Each number is 128 + 24 x the weight over the matrix's rms, rounded and kept within 0 to 255. Layers, rows and columns count from 0.

# layer 5 MLP down (transposed), 1344x512, rms 0.0235, rows 1275-1278, columns 256-383
[[125 170 155 122 119 114  75 112 137 154 124  83 162 144 122 155 152 161 145 120 125 143  82 129 145 109  86  78 142 140 117  78 125 100 132 129 114  89  95 160 139 146 131 149 102 168  90 167 116 133 100  98 167 115 130 136 142 141 128 122 159 127 115 117  92 160 156 191 137 125 178 116 131  87  94  93 144 113 106 161 139 109 147 101 144  98 112 118  77 118 168 125 112  90  94 126 145 126 169 144 115 121 157 153 154  92 126 161 155 144 162 111 113 102 177 163 112 165 145 104 153 111 144 135  75 134 118 200]
 [146  62 114 117 130 161 122 115 128 150 131 120 107 155 135 145 106 104 103 106 153 158 121  99 170 118 120  93 118 113 122 123 131  91  99 124 129 189 173 118 120 151 128 141 110 125 118 127  97 122 114 128 174 122 137  96 190 115 136 105 149 115 149  67 101 154 156  96 147 152 130 107 126 116 138 117 103 127 131  99 107 128 144 127 114 134 105 127 147 140  89 122 114 117 163 118 118 119 145 151 102 135 145 138 149 132 137 135 120 105  95 119  91 128 174 110 113 103 123 108 104 164 148  89 135 114 107 164]
 [119 139 143 119 114 163 110  62  74 101 134 143 132 145 106  79 126 131 122 117 146  82 135 123 149 166 125  98 180 139 122 107 121  90  90 103 110 151 151 145 151 128  98 130  89 124 156 119 139 169 121 128  90 118 137 110 109 143  88 141 135 142 150 112 128 111 107 155 101 128 135 104 157 130 125 108 114 142  86 141 122 123 124 124 108  94 123 134 164 127  77 116  64 104 128 111 120 116  95 143 134 111 137 176 139 130 123 115 118 145 115 146 130 118 150 117 132  87  87 132 132 139 171 136 104 131 138 149]
 [113 128 172 141 128  93 139 126 136 108 151 127  99 131 152 164 149 141 142 102 124 113 118  66 112 148 121 129 142 122 138 111 131 138 189 112  73 156 137 130  98 155 138 163 116 110 119 109 162 108 155 141 126 143 152 143 151 151 142 140 132 116 127 123 148 132 109 128 133 137 168 165 144 160 115  95 127 132 109 149 134 124 124 141 148 144 126 138  82 170 104 132 142  90 182 156 139 111  96 122 133 140 123 145 179 121 130 129 102 114 157 146 158 134 107 135 122 119 101 118  99 100 109 127 129 145 196 105]]
# layer 5 MLP gate, 1344x512, rms 0.064, rows 1276-1279, columns 256-383
[[174 131 156 133 129 132  90 129 138 119  62 141 160 132 112 135 119 149 115 149 124 149 102 176 123 145 129 140  94 125  98 152 103 108 141 136 103  98 132 117 134 128 115 138 160 107 126 122 134 130 143 119  87 133 143 146 158 125 116 133 137 118 119 122 133 126 148 114 130 131 132 131 133 123 149 194 136 135  88 111 164 129 128  98 129 144 132 123 144 140 117 109 124  80 134 160 144 146 162 115 140 161  80  79 111 185 105  95  70 143 137  88 156 126 110 129 127 114 115 111 162 111 118 118 100 108 150 149]
 [151 153 136 120 108 148 126 161  86 156 129 124 140 145 128  84 121 149 115 122 125 137 121 165 141  87 135 141 161 125 121 153 153 128 144 127 112  96 151 137 124 108 112 103 134 137 103 136 147 124 149 106 135 126 192 106 115 141 142 119 136 108  92 119 137  98 106 147 149 168  96 127 120 119 175 170  90  91 125  98 115 188 100 136 124 139 129 123 134 134 118 153  95 135 182 102 114 146 104 132 158  66 114 139 131 130 131 161 136  87 121  87 168 146 143 124  79  97 112 167 150 117 138  90 173 157  85  91]
 [140 102 174 158 149  88 113 155 127 114 139 171 113  92  79 101 123 135 155 162  86 123 120 116 152  93 127 145 118 151  80 140  98 139 115 121 122 111 106 121 149 107 123 126 151 106 146 121 109 154 102 133 112 151 157 120 151 113  97 101 103 116 118 130 150  99 150 151 113 117 131 163  95 135 102 186 139 152 141 142 108 114 163 130  94 163 165 170 107 116 151 167 137 109  89 141 140 167 152 122 111 110 116 111 117 115  79 188 132  92 102 143 116 110 154 105  82 157  79 121 121 145 127 154  93 144 120  93]
 [139 124 136 121 174 134  87 128 122 114 148 112 117 141 134  68 127 120 116 165 114  94 112 130 132  64 140  94  78 141 103 110 101  99 123 109  98 131 158 143 154  88 117 111  93 152 101 108 118 105  91 102 120 115 144 105 117 174 148 161 120 115 125 123 113 132 104 122 119 124 169 161 120 189 147  95 109 120 120 155 182 105 137 118  78 120 147 120 124 171 115 153 113 134 122 161 131 138 134 116 145 137 166 117 114 139 173 128 105  97 123 144  99 174  96  89 183 101  74 142 109 121 126 127 100 126 138 118]]
# layer 5 MLP up, 1344x512, rms 0.068, rows 1276-1278, columns 256-383
[[165  85  67 132  90 139 123 100  89 141 123 128 119 160 133 165 143 113 103 135 143  99  96 115  99 146 125 123 144  80 117  95 131 128 122 156 119 163 148 129 136 152 106  98 146 136 159  88 139 111 109 111 153 111 159  80 119 181 103 147 170 111 132 153 135 161 165 136 115 148 133 142 152 138 122 113 127  97 117 117 124 157 165 140 110 135 131 131 124  62 133 128 158 123 154 124 151  77 147 161 131  89 120 152 149 112 115 166 176 100 113 105 172 139  63 188 128 147 159 117 126 191 169 110 134  77 115  66]
 [115  86 161 107  91 166 129 123 144 163 118 151 176 151 122 130 120 117 132 120 123 151 120 123 103 141 139 104  91 153 116 118 133 161 102 131 152 154  67  99 142 159  94 163 108 101 130 109 163 121  94 127 172 130 144 150 134 146 166 101 133 108 146 120 122 142  91 106 141 155 147 148 133 103 102 117 172 201 144 133 116 115 150  90 138 104 132 130 131  91  65 150 109 103  67 159 104 124 172 108 156 154 136  55  92 168  96  97  90 135 116 157  99 145 134 142 108 123 149  96 109 112 141  99 140  70 136 172]
 [ 95  70 121 111  93 110 164  91 140 113 131 138 125 128 118 137 144 147 111 133 140 111 170 164 142 143 114 142  62 145 145 154 145 110 139 143 152 119 166 121 109 151 120 139 131 140 159 174  94 204 151 147 136 116 137 114 128 120 138 164 125 126  90 136 126  90 131 127 115 129 136 133  96 117 155 127 120  73 148 126 156 167 165 130 140 128 129 114 168 125 150 142 186 157 116 116  97 139 110 123  98 119 154 125 108 131 106 117 132 147 138 133 106 102 125 148 105 138 151 162 177 109  95 190 114 138 112 118]]